Part of a small language model's weights: biases.
Each number is 128 + 24 x the weight over its row's rms, rounded and kept within 0 to 255. Layers, rows and columns count from 0. Numbers have three digits each. The size before them is the row's rms in percent of the matrix's.

# down: layer 3 MLP down (transposed), 1280x320, rms 0.0779, rows 1130-1167, columns 160-239
# up: layer 3 MLP up, 1280x320, rms 0.15, rows 1131-1168, columns 160-239
down1130 101:141122118109096096130148121134124158113126139104134111122115158122113161159136136170116170095093137134126111098131144144142110142173069144169121122137055162150140081109122155141079151113089128114105128129106136125142142118121106101120148108
up1131 108:143112152151087150136115127079112123127149114080141118112113128111121158108122140100116126106181099129123136127133110166131153098114138135148131115162116150148162139164153082145151134118139193173053109147123127144161117120174132141123143127
down1131 114:143146105104125129129092141144099117112154113130116130134169139128168158105150116165079152137191107138096128149120131098165121145143167126112111121099107094125111129153131122136169136112134140118129139174156132145087124119115113102129131194
up1132 098:129137125154071074128134126127147161097086145153115124139086116107110101114144156110165132082144102137144155098152124152175130061104157140118146118102123113131142107115135140115165128063107094151112138127157137110098127169133091141133101122
down1132 102:115086134116141154138149142141153132113160150120102130102142168094163122143158135144098131132130144111105136100145140090108125097131082108129144115141115105130101094163164129100156146148122134159089118145113124119155124109128159101151136139
up1133 113:103116133097125062132115151124150129165101114150134098144137157129108139128114117157122135132113126126140159108118099139162111087125106139075171135135115117073103109124132111164082114147165114155155132133098127141112119169101137163148091110
down1133 119:110134141124171136153070086100179137112096158097161126167118155159101098084132157101126145099156094121091156116120129112137134137087136124137134127108163130131141104129150123179145129124136171120134101097100162139121139161102133132148170128
up1134 102:114130116135163157149125102097131148134150097144135118159104175127100095115121166090074101189123139181101109120111129127162172158166148122149128171100130127147115107133155118111160135092152132153134159120140146148133140124138123138067128150
down1134 098:112100088158121102120101124107141143166100113165119161117132091107153106134080135119123151134139167092123101129100124161135155102136154122124136120160123091111102135152160088075157066141133132120115105161132129093172108153127126119101122153
up1135 100:149065119138127153109138142155100092136141142128101149119098142127155088148178136160135132137144148119081163101125078139091108108137099113142097143121184135111135089095101094138156117124124129077123122137084131154123091134121132111142138107
down1135 099:143122134117169073118085098092123108114151107111114114107142117135084143135108134114081135135134138148132112151096156132168144133139133069151140120146115123093101144122128137121100112175081123096129125137158186147141149123157138126134119090
up1136 091:127131128130112163142145190141164125141111131120088117172098139165086137135108112138141137142184126138147128130153141124122169101127125090103112107094083131153102137121151101161107073115086132146153114115107141090140157132140115127136123115
down1136 096:115137112132126141138123096131135135182144122152141142126139074094129141150090113112146144129126136133128140123088126179138130131135116138100154136145179109137143117140113183110154125154141120106115111114166138156145135153110152142108158139
up1137 094:115125168166061131139153120162148121124136110142175117112095126149143087120120100116187175113160146106094116096150103112154081141145132103134114132148126136113112104123081156098150071148127122164124120143120100105138107089148130177106160193
down1137 093:153117107184148120126108089088168097150130130141098136099142172058128142132108161164114118147145148148145142121133115141141117172122104147068135123117095143129115106180158155124132163083105126127122117145138128158149145184106087078124132126
up1138 104:139132145142171143156142169148151172117074155151096119147083146112129110141177126143105125134167110100099139135135118115137111113100104090065140156126129119102105092159122120189174108126122170131131110172102121119113124148131157147109107143
down1138 105:118144151117129112155115155106114123118096159127126155134110135117163146144101125106079134152137101092121092089130124123169133120129152139135115152138159118123122135116072160120159115123148153155166145130165111071132084160108131115093171118
up1139 096:143158139100109115121158094105089130115102161125094164127124116102153130130095117124144128106148104127130112135124136153125128112152126144143135162088080123152084113129121132130081132122135089128112173118132122120140141119124114120142074138
down1139 092:120141083107173109140141131095180161149121159104112074159133144145143112127139147152119166138127181105131127160110123108087121081104133159108154138139140138097176089122130099165088115165131150135150147151121126094120099123173167145125120097
up1140 096:123128110115122122127151147147099120158065162147135117142109145119141152134131115122127105115145075128162123150153150121108143130094143163146106142148163186145123147143148130078095147156116127096161184156155174119123132073143098148119120136
down1140 098:122116147136152161106117131130127147102119080109157133092091134090132123131104136078113138120116123127136132153115135137171117099126097121122169155144105090076101119135124071152159069122151174133125133148166084132113078089155142102157118130
up1141 096:103129127130126118136128132143142137091112165112171105144142109134111154147148083139143136136161115099107082122157143172131139115105126144118134114127095181135124175169122134095138152135141135161085138133109134128139138116107116105138146106
down1141 102:116134123140130113115153128122122122145142113110119136146152140114137137155165135140131092106131145170146107118104153145079099184131143137080082112124109140114143157163147157162135098117120130168122162158096136115102090127144103117145122177
up1142 091:159147162125116113138131144112110160114147124100125105194138109155131131128159118060134113101119124141118137131095131129122108101153130086135111093131134148148154175129151110111120116161098160169130132098115112129144116136123124108103118095
down1142 092:109114117098113134093111154114139149179146120135099137106128127079117171134135166181150123106137126098135132125119147150112134105151126143119172132165131202078101153124123113122122098166135121166127132134122120110142120193130138128154163088
up1143 089:119129113132125160121124130128161114134102079151157105168079110115127146162159184153164106132152140124093124112116134113104097139152154129126144129137099142108175093156143107163116126115154115065132111134153116152141125127200117129108110172
down1143 092:119104133197132152128096141116130093116143122104121123140115133162163149104124081122102120122126133120117151159169154130110110141115118125137128086154133128147157100116127088177097124134151136110136153141105152120140117118141169098137163154
up1144 104:160111117121082140139132122128128119156102142106117142138141129159145148115142130123129159144130111121144118126130141167103146172114146131123176169144148151102117102109115124111090096150141141132078108131073129121108152106134111192131114140
down1144 108:140128126168101165116089129120128158145128109160107115107131149137103130118157117095151116111096106115094180144118122155135131115138147157092143162149139103162113138120143116077134103127133149139135088131105152155133099149136160076114169121
up1145 108:123151140163142108127122106086089132146166102166175158145152155117185132148106126094208142141141120133083083152127136134132126142097138118129146139137115144204134106153153117184136141122098110099137117143169110119117089117147117111133157143
down1145 102:115106128123122130142133128166109130131155100097109134109153098151139136139147108121085119136156118158149117109134158129122174126139141130116089145149119118105168137137134131139109128172130094116100143143159139145105176139119170080172099117
up1146 096:154142085143086046091082125125142120141135110087118156160126136152127115126158055094146121098147139149121137092104111169128086138112089126136134163110169088124127136119082165143169120102118138135124143104098089177161151104146135141147148121
down1146 098:092136183112160111099096135090138132148109143103164129112136135126112137157117169167140151153137141087126132101176146109108103137077156170112112102160105126115125115123103081130128127173160113191167121094126136135125141113144116110163157134
up1147 103:171126128130103138091134130123139163154115124120103085138131108114151134109138079133138096137083140101119156146140136146111160115134110087129175099183113150119155116108144105105114140148136113163091110132132147154155112122161141177145100138
down1147 109:093109110122130117179114152161117146158129166123151154146179122140161112121097124095147096169154131095123139090136116140157152145134157124124110123096107111126136162112137087107105146093156158148111121161100141076117162169130125124092124145
up1148 094:145109148169187132156072100108128134120076125115138103133089114128090126097103113171095087170111152119139148107143141123127162102088138127065144128134121114145116090105170145122131144129132169147093130115132122145127133124141162099162137108
down1148 098:085127121149105119122145103182117153121162154188090101152159169150182105130145069150192172101116111086096115128137157113099073104091121132140113086136161166115173117127135135117137138127121119104142134129113126162123123120147112099057106102
up1149 100:133120127116142103121143110139147092115124145121127081125086133104140088128128130155143153102138132139094123128143149161136162099069097111120165059163110077124111183110152108117099125085119159131104111144128143144141127095127102113138165090
down1149 108:062139121141154153127123162131106110128126115124094147146136096156116138100123158100165135159156109131170121131100129145118125161134141109078146152149131109109129102113089111126146138136102101085083115137160115115105139119117151078125155098
up1150 096:128099135173119146115111180102124097124136147109106128125104104168141128143154101117186092120157139149112170102124135075110140100134084120128109148153154118148136112133121125141112151137112169113122142145105193142123126135133137151119147130
down1150 110:174133156113149082152160086146155094188133118075144172106117136123109117106173162093139132130111160121123126138078101141142095169169102144152124151100130113106080107152138126108147107153098155106152149129152118111149105136143110062130150125
up1151 108:104140167151094153115107096120121104121131142116166157154150122132092104126111116090107133117096132151155133108130101136150145145159146158129139107139151088111115114087161127077139175142176107087172118168163127121123147138166132112119174166
down1151 111:121129114100144093109113147146120143163098104160117134119101179125141121126082107156138135106188128103119114092108124120160118121110126134167115169089102091166154130160144076102149117128129151172070130099157168141125119121141130139137117082
up1152 093:126168106126163132137094130133128131103158131125141125110149137157128134167128144133134178143157128130119158127146146112152096140154121108143146136144142172084191117103122139123115085133111117137100161104065149076138144162152131155159108151
down1152 104:136125114104145088117157118114087089146097100136118133090128120139089121142128166117134103162108103103137101164173134134103171107111152100075128120115112080144090168100142141098156117153152121116141136134116143171152116112165149089143145134
up1153 097:123138120115135160123145126129144123145103180132119116123122080107124125139151180138150168138113144127118125134125114138104130134143150146117128117131153129134158139122121160154143162096135095146099138083133126143062164098125120103106110141
down1153 097:157092165160167056172090101114121146103147106100144128166149103152083103177162121125107099152152125115138138095135108091117123132130124137132131083125089142130112137121124098129141170151134121140128154119170112112105121112079111177164109116
up1154 094:135121167126123164135146133150116122111131129087165108114134123122141128139097131142164145078142088139142110075114125133134141110138132139085124125128121173070133121136139115107133114041139112136101157126085117121164111126154122143126128109
down1154 092:100165138166133101174098114149145138142123120093116127160133159166169150124151130127112122085053146113158096143135108177091142138136134132121174096113117127114120119126100120087106109133079134134114121096111080102078093116118118142105115129
up1155 107:128108149161137138079125143133153129118103113113139139143146143153151121117131167125108152150143151127088109095151101134103116044117123130142098107176162142114100116123114122102142155149139172136138148127114147152138075137128152097132161124
down1155 109:129149145121144121125138104193105167111127110093102173125108119126140141149085141092133096149129144160135161106149132101148114146160162078117110125094137103164134191142111161128121160131146122124121146131119105127141101075127127130118106174
up1156 099:105127149120153114130172132099158129108138129163129144106086155151112131114152153137135120126159127117107158096151152169130150109074144146132118143109118133139178112123124156129115205139181128089088099155140117119099115118135107150138137089
down1156 104:114122130167108137092103127153136147165105183098138156147108094088126152119128113136141113116143136151102107123132099131134126112163129167169123151139135136133114126147138096097094086176146068141154088131172154116184144135115126175120118120
up1157 095:120153107118143142131134132117107151121135164124127144124123088135139089117158153170138108116094157114114115100134124097124112175114124130127149102144113174131107138090118108120160115161133129131120134147159104154129190165078127127144144102
down1157 097:126146159131084107140186131097156127116156128117106151129103134128151152148084129109118127160142140085136137115098135150137111145154116112091096115128109121099104117105154115141139143170147134097115157102097166076176123172098096138160111153
up1158 097:089129120115138154123131126088176115141160169076121126152117118114104164113154177126144110122102132117084129153145117101131133092124132151144155091139130121138143105148098125111127095144177127195060143124085155095123174118128142134130137109
down1158 099:096138135118086111109120138130132094112115122145096111197098156130106128167126135108101100165128172121138119108133144139131147124135132115117118130093112165136175139163103196179129118108152118109134151105190175085153126105114125172153160162
up1159 098:111105104123129154137135129119116135090141140115161120148154125119138155138087163138142131129184108078103094093097161118126142113102130119127136156080157093122133116138100117112160147141138141152111125162132128098137141111176159178100151124
down1159 100:139138141160092121117131092107147142113150091101109104153127178122117101125107080116092124155111152158126140125143099151124125112106132097109155080166125091099115138120141140130135097144141100117152074110105179111113143131166130110119151120
up1160 104:120163129102098152089114121084094148140107123106158116117146171102142122091146106149118097108139173165115153136086115137120145143149125121141119164087147148106185136126115153150110114124105137156136062130118161182131171096130123133108154176
down1160 109:108155114133159172137080127130124138166119174128110101158129174132098142121106140153144136085121126122170133160116105129159097142107102169147087141130122121162126082122111125115107103143105106140157113128068117129136128104117128159135126135
up1161 096:132130155144116158162121108131139124128116110123127108124112135140181135149118133114138129142107108082115170146124155147142125131159133089136119114106154139175147092139102121101102116100163142145112116130114136165112147091101128112106107145
down1161 081:179135129169148112163132133134142143111137107134118095160120146095114136121130137089148151118132137114112116164148113127123139124157127147126130113144116123153128133135104093132150102123110094077096092160199152106145132123166146143120141116
up1162 104:117118094130132074148080121157158150184122140100173110148114124129127159103127087165122151114114118118100118118175133097076093125122168143175138165145169116096108138135154148142159142091150134149142118155114115159132177149138118128093143091
down1162 105:112123160127142143176159164109121137129112128132083144165104112155157113137144173092107123159084091130130151155081123125133114094096091089121075082124076127127092170137144176117170126160082123160116109129113123077111117152104152106179118107
up1163 099:131131160153091112101124050096135130139144106128104088117110139127127132125111112151117160108115142143133134168185139138130160125138153103126124149135131087105114104170179111134150120135120116129145143132116137142111117143132149142114134122
down1163 099:145131088138104122146117111107132163087141134142160089176125179122112118134129155121121154138114145077125138122130131124155101117173112114146143104131097143093158120063103149084128114157163153134085140168106141064132165112104088072101111170
up1164 101:104141147104147113126133119167124103093144154109206135169119085136140134135152177137166145075128171154142151120114115146127122133074139129117148164161119102140089095133122101190135165107125153111158092096133133107105150136092094120161154154
down1164 099:112128127165157151083116090114119155144102147113114142154133153119127142173115091110122104151082092131125105135156133132084128129070113135100111056135154114101105135125108109112131119137123088089182161129114145135133152128159097127126104103
up1165 098:122124109100148120154116107132111145166134105121157131168139162140110115113132096163116140112141112139142165119137168132146124145139159106141098089127178140152132174113160144149124138137148121187084153122150117131152122132120135140102126132
down1165 101:131121100128110105122145118116102123099155124111126121122128124134101161148158120166097126114155158154139146136174101120135140088102078093123180085170134138118139170112139159114111155141130163117167128152145165139131157130119128174135091162
up1166 095:152125114122159164123115127139151150114131137153136099092140185124117136119155129156131159096128162099135091129148152125088100090126137109066158139098150155099101144108117149143182130106132130130091168123111107134154141131089103107145160148
down1166 090:104160158111134082114077150133101134107117092146102144117075101111108090113118132091130121186165162099140121110112111110148132155125102108128120119163109104138120092142153124101131139115136109114144127135123131133113144156175134181123093107
up1167 102:102132124051086167170145087141158154118146122120121114135128140151124122152143114152140140046113166120170110162156113156120124086130125146128177142128136165161150157142098127159105142121149145113145156154092119129134137116113123139118155166
down1167 108:149077114145131124150135123141128105143111133154141124143120121153144160079135132085125149117126107160145159101130140083090088140146135096142124141110152139184145157122159107152124110147158161107138112129107134103151138130110099122129137098
up1168 099:200140132128093112115108122138136118101113137103138105160125091092113160130093170108146119102172188114119129114092123097109081163114132151090086123127116114133135138121149163099161141117107111133127093131122141123145065132101158097102158155